Part of a small language model's weights.
Architecture: LayerNorm before each block, learned positions, no biases in attention or MLP, tied embeddings, attention and MLP in parallel.
Training: a variant of Muon for these matrices, 182M tokens, 11115 steps.
Each number is 128 + 32 x the weight over its row's rms, rounded and kept within 0 to 255. Layers, rows and columns count from 0. Numbers have three digits each. The size before them is the row's rms in percent of the matrix's.

# up: layer 2 MLP up, 1280x320, rms 0.136, rows 1209-1251, columns 0-159
# down: layer 2 MLP down (transposed), 1280x320, rms 0.0624, rows 1209-1250, columns 0-159
up1209 103:135112137149122151064185106171077144181076145164186130167112164157159131119187110131135135067188118143128085142089142127156120126105091096115129117110104195138127120168134173085129079101137164095126087131181124126183120156130166036144152105162151179124103128132171112150070055150105122146094107142153120125137103155175095161088113113158158135174092101115066130148098164068151124116183107090120113057146186114120145152126172069132131151124108132093077074131128168135054125104179140
down1209 103:183140157154173152100143111096124155100134104113136113083139121093130079155115117147173063130149116110161161203066143150138183108101115125139086120105111131123135169091148160151157153169130134127132100074157154176121139080174101122102160183125113198117125143123081145137082109176161125135158155130103182157126133120162130129076071159144110155128098172121161109083154216187100148091117138165122115073155071103128182099115106116058123117106122173190127123131138066109104107161113130
up1210 107:107171142061077156107145123149105141129115091160111123207127081127083133112171075136116149047091100164086079178171085089078133077103098173129088153101124110098128116162104122163167111160157068205139185146066101149118091148143105178152151025107139185164107102107096134135109100144109092149191116109154132113100164086176169080100170118084114132135104140149133060146097148079144111137115150223107167127135135095203158121171151092130139123076197136115162138158118170167120111126146162
down1210 104:058185102139132116135117156117098150127053132058151148141187108144161185183110105142094126152192141141055176091150128167142151094148114154075119144119170149164143130098035060144113126137196127147126123140118099141133108115168148123213108130133134110133135144102124113190123133176156060075166140102147070181189108146088164169109111136114134135169127164088176130116115129135115113148179145183140139129112108077235147149093069150153127130131149146132155086093149117157101093144150124
up1211 092:149086130145098075136121095143118086082097128105123116105180104106178087092130071121090183104187140156116100111151098082134138081122131156159154074133081141128169097167096124130159137058093128139126117112125082099187168153083148103089118066121157099150152148092152116101105149043138145101134116117125110142118083132128135081160152151126100072175121146142172138141112113102137126117113122188110130192121105107067140135131128136131161101106045155156087144200079105131169127121172098
down1211 091:171190094105129067146123144109135121072147157089135101166111164189101094111115162132125147142138189080170105238160111119140121171125073118149119111139138105131122130180096177118116161120153135108141072098127142142133068131145154179151094190125150187175104102093127143131129154139157145103166108131100106153146095199109106165137074161103139134104083124123123176070140133154161131135169079143127073048164145138101186153106132103104097121179099090146112153076107142177099087120157144
up1212 106:156098154124167130172156090114074166153169106081165116099099162099081110126110107160108122139144098162073179103097139135133144130141125140130108167148165095110097177101104134071146154102129119116068172151134072110117146097088115128108137169155132127127089103152131110131129163147134135161106112154140145120096111157118099073136102058171142097115144215133136133091133129102165098149154167116102087118113104130104093178084125139127142046229155078123038089161164114104148134111116133
down1212 101:108172187111136112153124103175130159125099142225148165107129079096119154139129160162088139147079161120109106141102128123146145162120146112102148116129164145105162072140137103139107123158139171107109134105120120168108057180111072065100136191102099110178113125075141096094122139100126093111097063159138142098138152126109158113144222104145118110129117071171126097127095109149153145193109176151181095090097124140015109112135090174153128133157158066102113112102107123123075110118082107
up1213 094:144137159119139101121133180109169062092136123145152164129123159169166157097145100100146107102071114154097130076116140163120127077181143123089125116121112127162082126164174147144210121166152162122099114128166129092156148086149129069115117194064101145140166118068096137102150154119164150194157085121167124083152103165075131063121137141138222164104095106146078154069135113120073134147073130150125106130112124106165149100128084065147129090136157155199099180147143137099132149145144177
down1213 097:120145130104196134091119133148168169142143107083113135142150152067195120134140112127196167127128107080103159133127059134170137143137112107160071156132141095111179088116129145129109128145105090123125181073121051130159175133118078188089108089205093097101125142122103132138132132113129188098119183105111138088169140067097052097117131099131089113104152128089136177149125046110156174146073141164132118184131160092132123155115149126041139131126127109125125096102119127114115078169139144
up1214 097:192138156182178129158165093121093119101190137062044133085173174179127134148113168103140097130132078138087071077115109104127103112146171105152131128061150118132140103130111082149125168127121086106112132134130115123174137162114108102092196090069152138077121114131109160185145149130114207071074186101103158129116109122115153148184168108126083073102133155129162158140103098129076102074133164173137140161135115128133072144105091104095154122086105171136131146131098093126131090161134100
down1214 089:151151068145149148164151119150138137131135141147085168187185153134158161071145141139127112104127139098153128138118136123148096132181086095110096143076106146149078154137088065130099140179109085141149145128122104140100108120083167125081090233066168116130175051132129171129109098153186127095148137105124103129120112124128163104147143137107158110203078115124079129174161174173149144037079159082198132121106153141101142073136074135095081194141139137160140134123152163141092161139148124
up1215 088:118093127103170102146134130115097120124169154180141150111098152133187130171103131110175138195155099149088105113191049127124143072094157169171111155106114180125132148141123107107189150138142127141126116113120134053105199123119093158162164173129164169132115127169120093090099160097128136101168182091190126091194125097137121219113129092171142147131060147151132108167174111121122071094081117109129090125144081113088137137146146086172087155076159130094121135167125076158131157147104191
down1215 096:087121199147133119108092103094154136160117096131091120199065101112128086120115128168134097137149130135170116149100136110096110235164148106116166045158168175157083082129169132110065121198157146140100147131162081141113133145107130146090079133154124054142089145154139156163139162122090114132117120160148107137115148104174101144079174142138172079149194073166074123097123132150142162126121104174132090090067163111142166108095118139093118110143110112177109129086139105117113053124110185
up1216 091:094149096122101100141101116141156157129147111173173035150080113110120136192151117152091108048129130077042148155130118118162160147084104101074139168097115129088171138158133144118169131129144120078176113062195065135205110093122146171101161100145125169133120141135118090131088179148063114109106163126161185162122102108121070087100110185117144168107107132136112163099104104117113106114123132104140066196092109060165144107132119125131149138114140134136056081140110163147128150083145105
down1216 082:138117121020126130159074125130158094133114149132128163088150114178094129119136038138120131121148168086119155200107157131091114134090145131142142081094110108176126068100128093148121143169138157151126092157011134097111126086128092139128101084181181110130160074114109108124144116128176140067118072160187109137139170170200155144103070156117092123154154159113164158155172141182206136132160139168142130139113171166189114147142082119154143113165086101104160080109131070110147114161146126
up1217 096:120156105196101089147150129155098139139154089178099165101172168115160146197137118119132152122112095092121140135106121092116082082056146125124132139112144146102120080148002091091139176141105117130154167103099124157138110128086093121084166132122129089116097147104157121133091144130189072120180066106098219129139100119155145091119078075150145068139121182126101142145137092126158138166161183121133105169094101121104189199084145160108149170115158128142132111169152148136149115107152147
down1217 096:122139059160149123149181080172105160134154116215147129168129057129139216168080142112047114160142150103137139092129124099139135138141158094100125130124164151080133162072122097108093126187065135091144157161113090143142098141133125141116093119145125117169077145137152163170127092145135117061161175122176104167168146107178128082166193086143171102103186164151107052075111074134164078143134138093111096112147120086115112132141102146143149114178213153138138139126101106145117153140098173
up1218 108:119080126098163101199147091134118148129105087130133157175085112115112142149193118106104148106157145192162173161125113138088116119134098193144191063188137076086166108115132145133092105044086127103125161149059127147108176109125147056181113138130136110180054127150105102139111134117084139116153121139116100137163149140078142078117139149146133149160151176183120135139120134112133172183116124108134111169072086173131196135125157146121131153088155147128139112125077137131158148145115135
down1218 101:165124129066153131115111141110110119156136155169081118142052148153111128178153093111121158081067136129121112135135103100135100085104114157120108101121070098082220114147092129140064117129138188085175122168154195158181172110108113077156155167148147089118083127159097100152125124065175132135182125136146162099108134182106146124089149117109164140137184123111148126147056083187127090131102195113139106190066077137104188159107145161163103105156175094107073170136193082108121149115077120
up1219 091:095164129110167166131025198045076116129134140153074152144128162095087152086127079072102158132062113112134176111136136131180179054136163107137102099153132131174106113184164103173155115146115149086153149150149150135096114094123123147132112149118116134102103111127129171197139133130119129090199135153123126156186164115146148112147132061194132193079140111079129083136210151142166099079078094144167126122159139123126160117106111125150132088190209119118111186083158111106132109041155129
down1219 095:137145054154094109152135117138091180099107137115157158178124114093146097136153177107197129135165095210132120113109129113146082154115145113128096176137176148132098145157170124125100126094159113129086128157109115169138098114129196126078109117116124118115057100123110100131114115140109190097111148074114158073070183154186074116113116127122127128132120130117133081106067167137122131182111069166064089091112160095127159119118140135136141191123125134228200155172116130098115133131108131
up1220 097:103165131099117117148148127183122180136107133146141071124136119097124128180110069175166163099180053093112088175148166113077102133105134103134163043109112165128117105079157169149132113164120120119135101186136086104133153146126135095113091149158125138174085127111127085182065158150144127123066122134141122146117138083092123136113158169147095135090138150101143103152091119154068113074178216105133150174149138178172141158042142133210143135163149154088091131163098099159132149156103194
down1220 099:096139130163139162112185164123174102152213128103168171110115107098126118153168146103080116167105150127181158142115124107182132153191154120107146164155072148125112177112126098153081136174104106134081020133180168154147162068072078160129052150114102104115161103164146139110158134130108117150128140184121186089131134149127080097141199072129098166106111120139134174112184160137197150117144121096087175129135205136162151138147146041101138125111115129132142156120149081170131087146164093
up1221 099:147104118152139100151133066184162121105148113147210172161142135136086119074119087115174103086086077115142070121094118118125056047130108116094196138112129132101145141094123173219129128125129109157127057164082201141127157126097153164166077097113134143150117135099116126067189111174198186150122080133164110096105152160161164182139167107126134162131129118113161157171142123083163109170137123117150090127205181087142145106152112112152164105189158131099110121154090137154131154172144113
down1221 100:143108128143144144068125072125057140141133126112126093116128159131164113154124137115093108163155077072178148110156105123094110085134120135142135053177088168065144148088152148147175115145123109137088079125083079099136139077162125168096139151126152098094092121069111123193126150110137146138168150100121193134177113193103103129125171111171144139110103178119143134118112111135113133111169072142104241152125088158155138100094169147136110070155104173125134060124171089140112081106131147
up1222 097:168180100156076150143111114151116156140139036122055084111100147097170135066096135120121151113151068127124140128099107152188132162144201150125105121075144117130143146180125083116118087144108119132091195103204131143160105081116126176103156138130145104118166100163136063183156194105141080171111170138150118125072124139107121118161125172110099081121176154202143107111114191145105136093133153107133112125115096117145120164066134127176080129124134122132219115125120148129163081142122136
down1222 096:140107141168182215075153112076149134151132133109150106116096116081157056158166129172107120124194152121081139118112198170194137137178128105145194074130115170151104177123194162074090129180085115202130094153121160159119151097123165114118130115130137132076095132152113195100105078122102128096106155157135127139129084187117138140081115143040159157157188128208132152117130053124121171080095143142188121178155117154115167112099131158104087178093106169150159073187123116175188118123156116
up1223 099:164119073145169159143108138131146165162112131142160153137152148114131145128118128125145132100147055203101157153172141088086167094084164103164132135103135174137026168137108125116094100109146082121209165122163140125128155089156059093095090123126135130150094150112041135122192149150104188174104050089063151136191089086139099115076091148091147162108072119121099133143187118072136108202109127090140097130077134121197112134183167132133103125095174091091101104167164164162150152124107173
down1223 104:102192136051154093125126133130145156104141159105108096159117131143083077157216123119112149170109125175063100081104059142152150119105027151140128091177131140059133067106119102154124135123144141142133135138106170126081126108130150127120124114095150145119152155169225135108137126141124120125133132143188156126078165155120139160153167140201167121085151190124150104148158132120204147154074172143185143125119106146124123132099127126114093160151146127139150086137135096107126081118149110
up1224 103:122138103187151153179104109103121170162182119143172133111185126129155174086157115118184147091122158172095139155098123140120154137134142078095123154128155059147087065146061194089157140158081174146126144137143115173125162200084129165135117112113106127167160118174169121109141116118108156124101107134094150115195091092138148140140126085145109140063129137127100108167141111141087152108169206175089086188104109186169130104126125118103167143100090105154070116147082091062045115181172139
down1224 104:088127167111106105155134147098110096169094092125093180171113125099059149173135143106126215071155088107119158096141097164075103171121122110106134154116176130163115160203170104135106116145117116147121140112114126138193151114113132123137136123037137144141198166115113180138197115093101093136163120113132101194117059124116097111147164182121108168108133182146125095132074148111144119195139091150126119101095121142133145105112196137135103134089102099116131145121115132126087147100102185
up1225 104:098102113152119149095131153125165160068125087137111199150150092128136156156111139160100212116200083124097124079127158163127129114097128032110097074141179161110119165143124106130134156112074107105103160110150118090134186085113134146138095158096122144149162079091140130133143201075067159132134136118056174131174190139123187157166128160117169170095132153119110087113067134065133151103174119065152136091134125133140098119120191114114108102134145083097144115100145126102088111128163162
down1225 101:122145117113109150158114156068133122146075141156105121099183132157134162128100082127174120123121090072119160162108091141166123156141120108166125116125103117138151123117131137193158198127156094112155145080055128136091110159140101063062141083120169073138118128167102131116100136116139136045154153073135150123136121169154112139167127064092170123151121125155113085117109139104173162106123130149156125139154104103133103133182117140132127082070144107079107149143111073129129059107151123
up1226 101:116211101126136123145093072183131168114103127158079124123080140132122085101122174099111090072115120110105074154102095136141108107135117141104123079127155194090120097116127162126102146087112158127133162144148189100081151105178157087150126126134172110087137176167129077143131146176108081132118171087147171115112144063136143133195118088143118006126134151123098139176063131112102155119109192083145135159114113121111090186133120152107090160126164099097150166113155130070117092090116150
down1226 101:132114132123084124138098123127158124085132132109062121175195062156129147081081130139125148116130141049098145155127181141160090131141149075075119187107095117119108119165055135184153161150124077101093125044093153116103138124077104107150156139105140150131173150165080167135122160159172129140103197107131096090145169159153104116130130123138115118145110146137087162133167130099125102138114126089078143113062164134108171084158067116162045149181150148070172112162099170099097134123104144
up1227 093:101153102166158101149113088113078186146160094123110124129153126154102134140075042129118145126126116086105109107187101087107118231131093086109133131094116131142136142100109111110161073104156087142119111100165121092147133182069139106126099099114158085146138162177108041140133155132137100104132117166160219093159109116107147124148118106128047097147102092118173123064077137053157102160148170056139119105132175178140133143116142126119169170098130160163125102129161102109104133093173127
down1227 098:139133150124165137161051051125096149137104133088136120130097160092133126133181186121154082133109140131085108108165119169157124098100144133152126131169145140153121168100148155145082107135095132076149145135203092143190136142142154152086158110176158107124172023143153175145196173108101161108131178128158093123075167138113095152168137130114174127132168084148109158126168131134116159136156074166077131156119160107108124128164117128088152112141132139219232118142096101162101112086105176
up1228 096:147149115123116119087090101190136131143067117129039128129182156160197106083121103172129189136151122156158082188122170077086123118075093161131090172189166110116084180044115179115115129150067140098102132147152143093126134173134079095111110121059185144150157082126139141122177119125151140133145160103155146146158084150095154134149114193088131110095151085154129082149125123101113129169101156116150111158198129071169121112118157131094143075099120096096146139180085122144144191184103111
down1228 095:152089066152173164143103091084129182093108098122157140100152152149117121142113173133213128124136143104155164146088091165129167103201122102101158172123144088127162122104159117120200121147154132161154129068144064168121112159096105077148123131140099116180105116148170136089076184123144189093130142169059075186152137095141103095148119119175173096121092115145116123087151068085089105136142089127089120097103113129124135092187126150108129131145144128103140129152147120154141108132168201
up1229 101:117174141107172141158136158118066093089120164093075108176148173065163155114098112132086117160117126193156134124187138098077150137146118196137101154105138124145107100073088161139155126105105128126171099099147086068191073132139139145153183114111140160062153154124176153101145125180163111177062081077110132177143104117158138085136089181129101078118148134158070128118105037135086192115121074156097161113091123063130140146177155150140132037185102145107118137137128122108139136108154121
down1229 101:122122147133097164102114089176122109108113180077180154168211137128153133158152102188112151179135160154136131140145084084107170140096127169127139086068129148151132118136135121121169131086173107098135115080133181154122131132149095118091170119113119130124080173125201108104160122092128168094123119135108158103080116145134151107112081184087176089130100121121141165135126097078096100110126142097140180156039131126154141121089111118124123119122154107165071182121106163089201133119149166
up1230 108:116139107112105157116065073065112187113191130143172093116134161090123112120155130149174141160118141123168110126126153120113121158103151138145193176120165078072118127136084135188120192184149161143119137124162119122085104125114151135103119162200153151160116154064082141109179126184137101128155085168150097087106162098139123176193152086150197153203089114104122101186102066118122147082115104140124104075170167100138123116142120053101124121123097165148140052148132149106123157112078127
down1230 109:151057090145113129169122112121116145200063153098102133178107122143100100119088106196158111086113122140126114106138109124138115163165172146173081130140112154159122140091138146115125197113136128104139137147123072114110118129167163127110043093110100121191124133188169162137109104157168135100125086195144117115109136124113178119108120073137133152159130059138114122157084126102077200085094142126095115155095143106148132061154177091110103129172138059128081134108109090141116099106124078
up1231 109:148122190113184174124077140164131101154097121146137120172088212062127159145104134108143210155099178125149135149147128092103127117117094133131123177112131138062172130065193101140171128111145156115105149148144099181111148040119147129156132090122149140064085124117119109164104113101102077083157075131075086120117164147129132066195128190153129136113088134116112070077132204149115147135193123140126145123114188137166157123148169106126105152145157123098150136152116128140165159135204121
down1231 106:094105196100113119098140151108145089117141150151168201140077143179095100083162141082213144113070126146102117137134154119099084173175196136137141131096096101113156134114157096216132119081151139069079068142141141179144171112148156111129143140131103118134153131108102079104090084125098055118119139134146132118145108126143130148100190137163119136119116122117143110119134207181199123103203133162126113142128110163173107114151127135081095143090098144146105068181100151117133120070079130
up1232 110:118155119170073120096087147151097091125086131063131123077104064122172115134081145182157200109137102143136149130136077140138108133137161143171048056159123119135102100094152101179111171088136134141142165155166157146200143145124152156056134134181129170097175103130126177167161150167153084113146121135120122153101133147085167135137110077115079147105116115145109142155099131176113153115112122119172123120116083132141159060129194101108108079074138152157161092169114182068108110142146083
down1232 106:075141140102164111089145126113129159116074131174131081118167131063126100148112177168145087100127142135124133142150120118107133119108177118121106175128075111080103123093151118098231142157143108190128166116142110120088170136142102171081161143136156096126173145084068068133143090102141154163176194211194121097080126124109090129112127137131152110139180124156105208098090071164117121125093137125168125110142146161128060171166105203124116094150102098063134142178155136130129090078105118
up1233 093:110093147133135106165169152159179157105142180163135131122122153066098163124133188133190073157181170097146116140108115139140174189139133128100079164143186147180136159071086121154142136160147086164125121117142164169183134067160083153074150175155173121076097124180132102114123098120106145154100099135161087150112161141070121181141129071157073149132143136158158121140117076135151158104109134163089181131089140135098121152163097160118096151146089153097129086070110183147089148149099118
down1233 089:112158148120134152157099107150145070116120138137111123069092141214146121089174128165173182164055119135087159152031156108118101095151126122144129163120141099135135135189097161115188036134145115129123115111127153109084172158128116144121109128132120110141149104121143137085134110119103125060073098156086131198153079162136117088144123177156125123101123124090153161160131162117117121116188139107091098150163110168170099090106135086118169130176160151178108114122172082150169134136164193
up1234 103:137164133121104176170188096145123125101056056146149126098150196141058137130165137117124114102182129121095086148061138152195144114120172142177087158116118162134104139074111139116117177099170117135136126068178158134081160096146127187105135115101135141178097130167148102160091115103158171079165062104085140104137118108195066086146090128089126137145103124140131156072114113133127163125122069134139134162105092126124086101156093158144132145169123092161090089153106178163132132168143151
down1234 099:160100152206119145085126145103128143158112116180072155099120104106092104102119153130089146089151154165139163088169122196084150115138132157143135143134152100104178067118129137120110134162100098104124159141133180123142091097056120107109130127141090167087105159112129092108148132135096080117090102150133167159114181173171108145141173116171117132109153172098107109077152114159091136099073178075067081157114116158120091109158135087141149168152105176130124077175140151178111085168073138
up1235 092:109141150112162169177115193102106097143133141094137113082116132157123127099101185136067114217156118151146122115145129139099186130129156092149144130099075097092154111081116166107127134128177133099142171140066097128087106133031106104072132138113137095090155138166131121157135100132135150105094162119142143072130085097130140130138083118167083097137152168090155125069102165108110171072099127190138087158118149122119124126131072098098089087159096200151114185146175141085166131162096080
down1235 099:147131184122124159090121155133125067122148117109074089165075097118111195102132144082119061118188102138149136180115150091124173115148109195106114155082147181168111116200156112095117102089119204120098162134113162118189118154127100137190145114113151099080186138201077126160109092140180200123084173092104074144110128141103043116137160128047131113079108156092098093062151119096133149155144072128143108107119142137082123075131115128154147123108090149125107153152073084146165127141159125
up1236 106:114169088165100147108109112120160142068097139144151100229119146175088109123107140112131156163119155152149143101112168129080169129154129075158140137119122156104128140127093143117110113173143126087140164130148144110096104086143158102126112089199070150170113121087107103168114120102134097120107114184125080113155144074090126140204090109092118112129118140148167108089176171092089162115135099200130136085149142092043146072193165093135093133140178154123086090132179108134128121141106099
down1236 107:114157123099113130105170130158177140139118107106158152134078158134171138184123120113079139161150107085181102137100105110094110163105109120126123146121088139181157124155163157158120141143154167118131194136132131146148146168132149152134104072099163194123154103082134123129094100101125176097173136126133108086134147097133164111112104085177097148059124157131092102100109172158079159127192125101175200093205114095214158169053142107159105105104137110158145117119092081150140131162119110
up1237 104:049176206111134200135114115133109164125132127144131143136116169104073125086154084094133108131141104123146136119177095021053111119165137147130135190134104106176100128146079100128129125109127077119135119125078108160129126051136191139147077119108130095156071087174097134126147160121111120130144098091113146100135079144080127129185080089132095116133081200121137159123109147085138038172127123138166129140124163186194141134132117115147156114112136155159097146162124061145117160100121113
down1237 101:108172126161132148070127089146150125139125141113155152164102192201117141140070113151104124085138134165160039134106110136143196071084162144141078142193141188115160138093171133087099128142073141128093088123103133085183112125146131171102119131109090152118110157202143112127116051139068160174138142158136104089143164141104107186107093041174123080131156122123145132203107136062149143143091094146129109120125129106124175144154178153117122094154100104105077052183157077141210112102110110
up1238 100:117138117122161183099083131172115104127104146156181065094066144175093124124120161080169151085144121107132164200132129213111089131143116124164076102125067151147143105159120180127190110095114158133117150173140085094147125100147127116115131133178139179136107110108127109187107070098127130147113129141046144115111137078104147150123064102116114063121139136113217169109130136138159099115079141160107129178106149146099114131136191082113087188089158133158179123108097139192086150113164064
down1238 101:148095154078157125168062115148162159189101163120128130118110102120132122125142183123171121175124074151113131098153175105074152130184082114108080128113196102147140123102108145103098103109110154168111130141139146121093126139126137092152143117187159087153099122106172154151129136109130132179159108093129148193089077125077170163195128077200113097132150058081134150127083154125118142129088106183095117173106113092152145124098125091136056093079141137207156070091125150162139094147175141
up1239 099:132113094182132092182173114089152131101101101103142101089140132142187113198143108123136098163135133144117131074188102101076133145178120073179117113144114194115118192102092086140107126109110181138101091116152114144134040105134124159184165157173107144098166209139111089100110144100166147136112141143147135096185136144135099139066089070113169092088089106136112080124120122149110094204174192162152171180157150111103182100118144151147113135163150141157098137125139178112115134146100125
down1239 094:170118106164095155055126123073118205138089129176054175115142129084147141075138143151126120117168161109123116146109092164128109108109133122124192132147166073155140117150148146156146093103167091116126098133154056134121107182146136157143107171137101157123170086138146154121155142149063132180124107107074118130128064136063151159111147091142221129109093147120111075125167113123146120186103154176105164137101120174159125119098094124131112159121177105108170141092115049116172104137062137
up1240 098:152084149136108116130147112106102181151108150170079098164107125097140074130119183187147165112131084173172148129096174093091119121061115111101109127153129128095078149074131122097178140181093098150084178153103124197122156231069095130141151122133165082170175188155101139153178099131196101115112095132139103128140140133145096109150129181117149100145089100071161124134150168108142101139155131158057109144097123106148145115158138140110103086141135162091078099149084135151201187110124158
down1240 103:144160113188102153094147130129106156109170163136064159098156127129123114069154104130125093133066126134165093132094101180104169155145103142152099114109111076098175174061108105147135079134082102112111187116142131124167155164101164119065156136135155076104153172152113159146123168143159048069119127142138156164132134099139086165153158178101129125171168099108160136128151089036163101136145103138090107123127138179165139091095162155081114137175119098168150138119097161155143151111140077
up1241 114:125149176143147147165100145165133201118112131148120152158095161091126146140092127117137086181140129125146131129102140059135113092101098138118119108134135106112076130075152147148152117158146089117085108093113144140109161081103112077105134102124115157056126185105122115133129120155178165124158093160109101181191139129087127069160129223156132133115138135095128133124141129065145147179138114158168118123087179105168147155092120106209123168144122150087136113133156144130198128120142157
down1241 103:101133096093148087221151096073178139130089142127141096094152140145111110122154159075127088125137118180135113080128176144128133115208183086149188128141090160099177136154124147080105147160155110124139144104178120112135151161085168101176122152090122118115107129059092149092125124116072109142115133120137096124184119099121146153118135119112140172050086132113172063125108187101108123131133156112119141134124148120185083108149122132089154164121081114133122114105155190132079131093131159
up1242 103:115107162148085101116119121178116138118100119152147163068082150122127102183064081141126173128159159160112098135108110102189104158163165114193126065120098143157080089141126119149125127067115112143098103151126144131123141096147088162106094132149133171114105159119169112156104136159153151111152102138085136117203091151098151148109164141150118129173130163151140112149124094147131182099089107122113105136117089082160174122062166132121147100170052110175137156097138129093112142111194090
down1242 112:107123107121172121171088078135145079111134116102158046143123136069108142152142138144126135141125160191126111113168129119087149123089120133167139062130189142161094117118124085108141144126131110120131120114148121138128161136120143129143111141125149175128139083145126061164165101102079135108168139156129156110131136162146096174131130097126108141128138201103057155107100096104144166181116200133148096160103148097139182180139137129148133099126104157127089085079120142158126120130092140
up1243 104:157061124091080154085071093105111139088161153165158158166120097178147146122151081126093154168098096117208114108129094065135173116120041103104141128066124165153108133146179115111164125094178152140078143108201128172161136128147126083117113181190133172102170180129191137099138082147150165143126091111098135199153166113070158107120077113113100134108096093131127122144100105133090199058130165088126080119138144094097112113110162160124126150137073179123165191168178099107200116144122135
down1243 101:089111128116151129200213117096145130137169157146141119087195114092114157134120110136160162160174111129130131103058084119138133075142152142163115125142139113152138107136116184083086130142092106132133162163126171048154114201148095124122118121100155129068164120137146114173060178192100122114079081128168085120123150083095101066155161092149071135120141115112134128195125174198120144138118122103094197194164108126105130105141145129164119073134144147168117134132184190136126154088178164
up1244 092:116146143155172168141115164128112108093085102101187127117094141211143094133177111142163113105045099104147101179105165104096122175109141118145147143167110130119133116137128120091183140184150083189077172119163160093116153163188103144120172114147106159135128099138143169152140113094192112089093146120160086101153138164090120092142137090111185103118153084134098113129141101114129121069128115136129137116155080153206136162115154085128176184116106119083168105098138122110150170076085117
down1244 092:128088158097150099130077117131120147176121231162110106088120140110170175101146099114143151112129197098163153107140115136123179077140087180106135109134150110147116119098153189120117091125169099090156110069129128124157093127158108128147140122128143105128165117100154151056136104155131133161120109089129169103124139147098178176137065132156141152144183148061169097050137106099104234117124101095156197127148192093113149104122065167124083122169127112113076073157073187137081090108130142
up1245 101:156188106171098126149143136140140122120118127076115139138119160148099141164093107180189140116095084128130130139097198154138097112163089107139122141157078085064066122143087107152128095118121107185094156104135090195119143178138152097111122097071095090076085074114125130141088119127169177086155104108124088125085111111109054115127095107120151125117104147101123064107088169154106130192168121173067125161123160143115176175166187161084109143146131139083168070175126140164139138104101126
down1245 102:097113170113156193122127149142024120167150165131109134148107167112095076122135171138105112099178145176094115138167093146164130155153141110078164151094124146151119094180115134145119109121156175142148128093148187132149112139115120134153150152123128118148096169134152126193122146038137091100148140136143127115111140119116080136147150196143074130097156070090101125113084170092097072191143149158133159158149169173175113131067152091115138104092052095139118093136147166133117097160132158
up1246 100:112105127085165086145151197127100071152133162162182176121136137126082102088161116100125158104095103134138118106154099156143137154136080132067169070066067152213191096154108172144136073128174162116178142145171152095142179143107115111160135180113065155206103160125117177172121130086104111077137155100111171096107156195181130155093106178120109124096136099107146163148147133150090110124161133164125146150141099113151164132197137149115094121068105091178172137097141188086096190123151082
down1246 103:119172131094108180161075093160124118092151031175154144133153141118160150122131147115103179170130102106158153177111148155161074093092169118135132162177057138163116150174141098164095099163076114152120109126179101120046118157165146110095076090111134101095118178128136109069138144164157090073080171120100124171190110071075125190166141119110141136115164164114057127115067139134119165116061131110085147117114106152131113136138149126119092144149151147167099101167091155147155139143122123
up1247 097:133123101129153111125153075174149175114150114151145134134141185128147121097187119134147103175088097165182099095105084140145118149042090123157169127137141121196169150133113135188109145111110106182139080143122124130146126139140102108157134117174110149157153152057143153189082154173202099131105119078171130157116108181107148107114138129181134133077126093107140144139089101119138104068161137136163121170103140109133163107054127086062114126156114164103156159137146065131136119129128152
down1247 093:128144163118109116116156137070121142082149173141094071069193116177092106112115164155137120160084179095152167106161174157162104132086146095155126100122090095128156136131136085132146183090111081145149078080127115098131086123109088088084159110063130145155131173138107145125121085087125085108165080174119166120172181182135149133131148109142100121145117141167148068135158124121151128135142126140193136161125101118108116172131115097098082126156182124143137166131181104105168147146108106
up1248 095:126136124091111138140118085128176089118120118090123136125195171118157119112160134194124147081091130107101099165141168214092119088125152116122154132123142188137175104111099118126144101149137136123091182153128167092112142113092128135095093160197143118110074174163048093156051154113170168142101170125188206126160147111125171135159152149095113127134093162066110107094119114181106082145114077108088085146134135128094120116153106074104106148148156127144153109130131088124093151098129101
down1248 096:146159087134117115159112140166124147091150098130146161047102112162123217173131100131122097095110112089153110087159183110151147155149162076151128127108185092112147093109170134093151155132153198135126162129106144092126113178130176143151113050086162099118133116097165062128224025095174118203100123084137122036121138198114149109141122176132156105150147178152106113104131130115118121148143156193174091167117199120145114156092120179146098121100105178145109194139122156132130145120083061
up1249 099:109099110124095149195116126178126083119136202198090113099173141218114097137117113119127134141120155141048161110123164109146170106140165091136102111078143143106103133129131079115146084109147119127205093102168141110170099130107100094142102169187110133165125121131116072123085142075050155140137094134107116109155137117127155130148129108155094111109089135141153199120073122145142107174197143128103176083119120137119136087128118101146133133159151124137128130106139156152114116183080080
down1249 104:172110147150124109134146184111172122102155089183197178157147090092141119118130217087170147159182112111117152123122068166194117170121090174137148106181134071116143202136132130076107105109116142083100104176150155171130107074146109087168148158134138158144168185066141140091140111106169139098101136122136096137102147184087094121159099108125145117180147129139136148138181099167136112169085138125145158122124112100024121122122099127108095091158117077140123058142120082104127148139135106
up1250 104:059149150133100130106137153081206053177134112161151178175125132132136132112153113090123112124128118109159093166090121083163151126115077081105180105170065146117101122131115098106148120120082154216157177102159117063164064138129097127104135051168177109154172104128140147127118096114149146172095199167227154104154099143159084156109082145138116108142076142133140082142101138134115122058192162150120091137101101124112155150113142125137138129171120178090132104085123192088179191157152077
down1250 105:127134134125115135187095105090076146115123103089116102179135145148097161102106135131105147106173174123177130096063084072084137100136140145113197060082126151205138179083170135088045145098126146142100154092135081135144127087072114157122106129171129140160159104132186133125098146121193103118130120057151063086142177071127146060150142100165129100171156113113107142110086094164141164112155117114131100135175114117141088174111101111113081130151108136166122138097132113137149144151129119
up1251 106:090080139128109120136088084134046118174171115124140100129141121122116081143145067127120152122181063184118106115129101149094115126137141117106079148134154153113184157153112114130156072135164145100104146116181070163076153121161108108168139104087167095152136108140169062168086208146144155147118156097119229128115093146127132160100092116132095163142095118140088189161094101106151158163084167178153086075134089136161169148128098141077101175144121140117052131181100097122106143112169135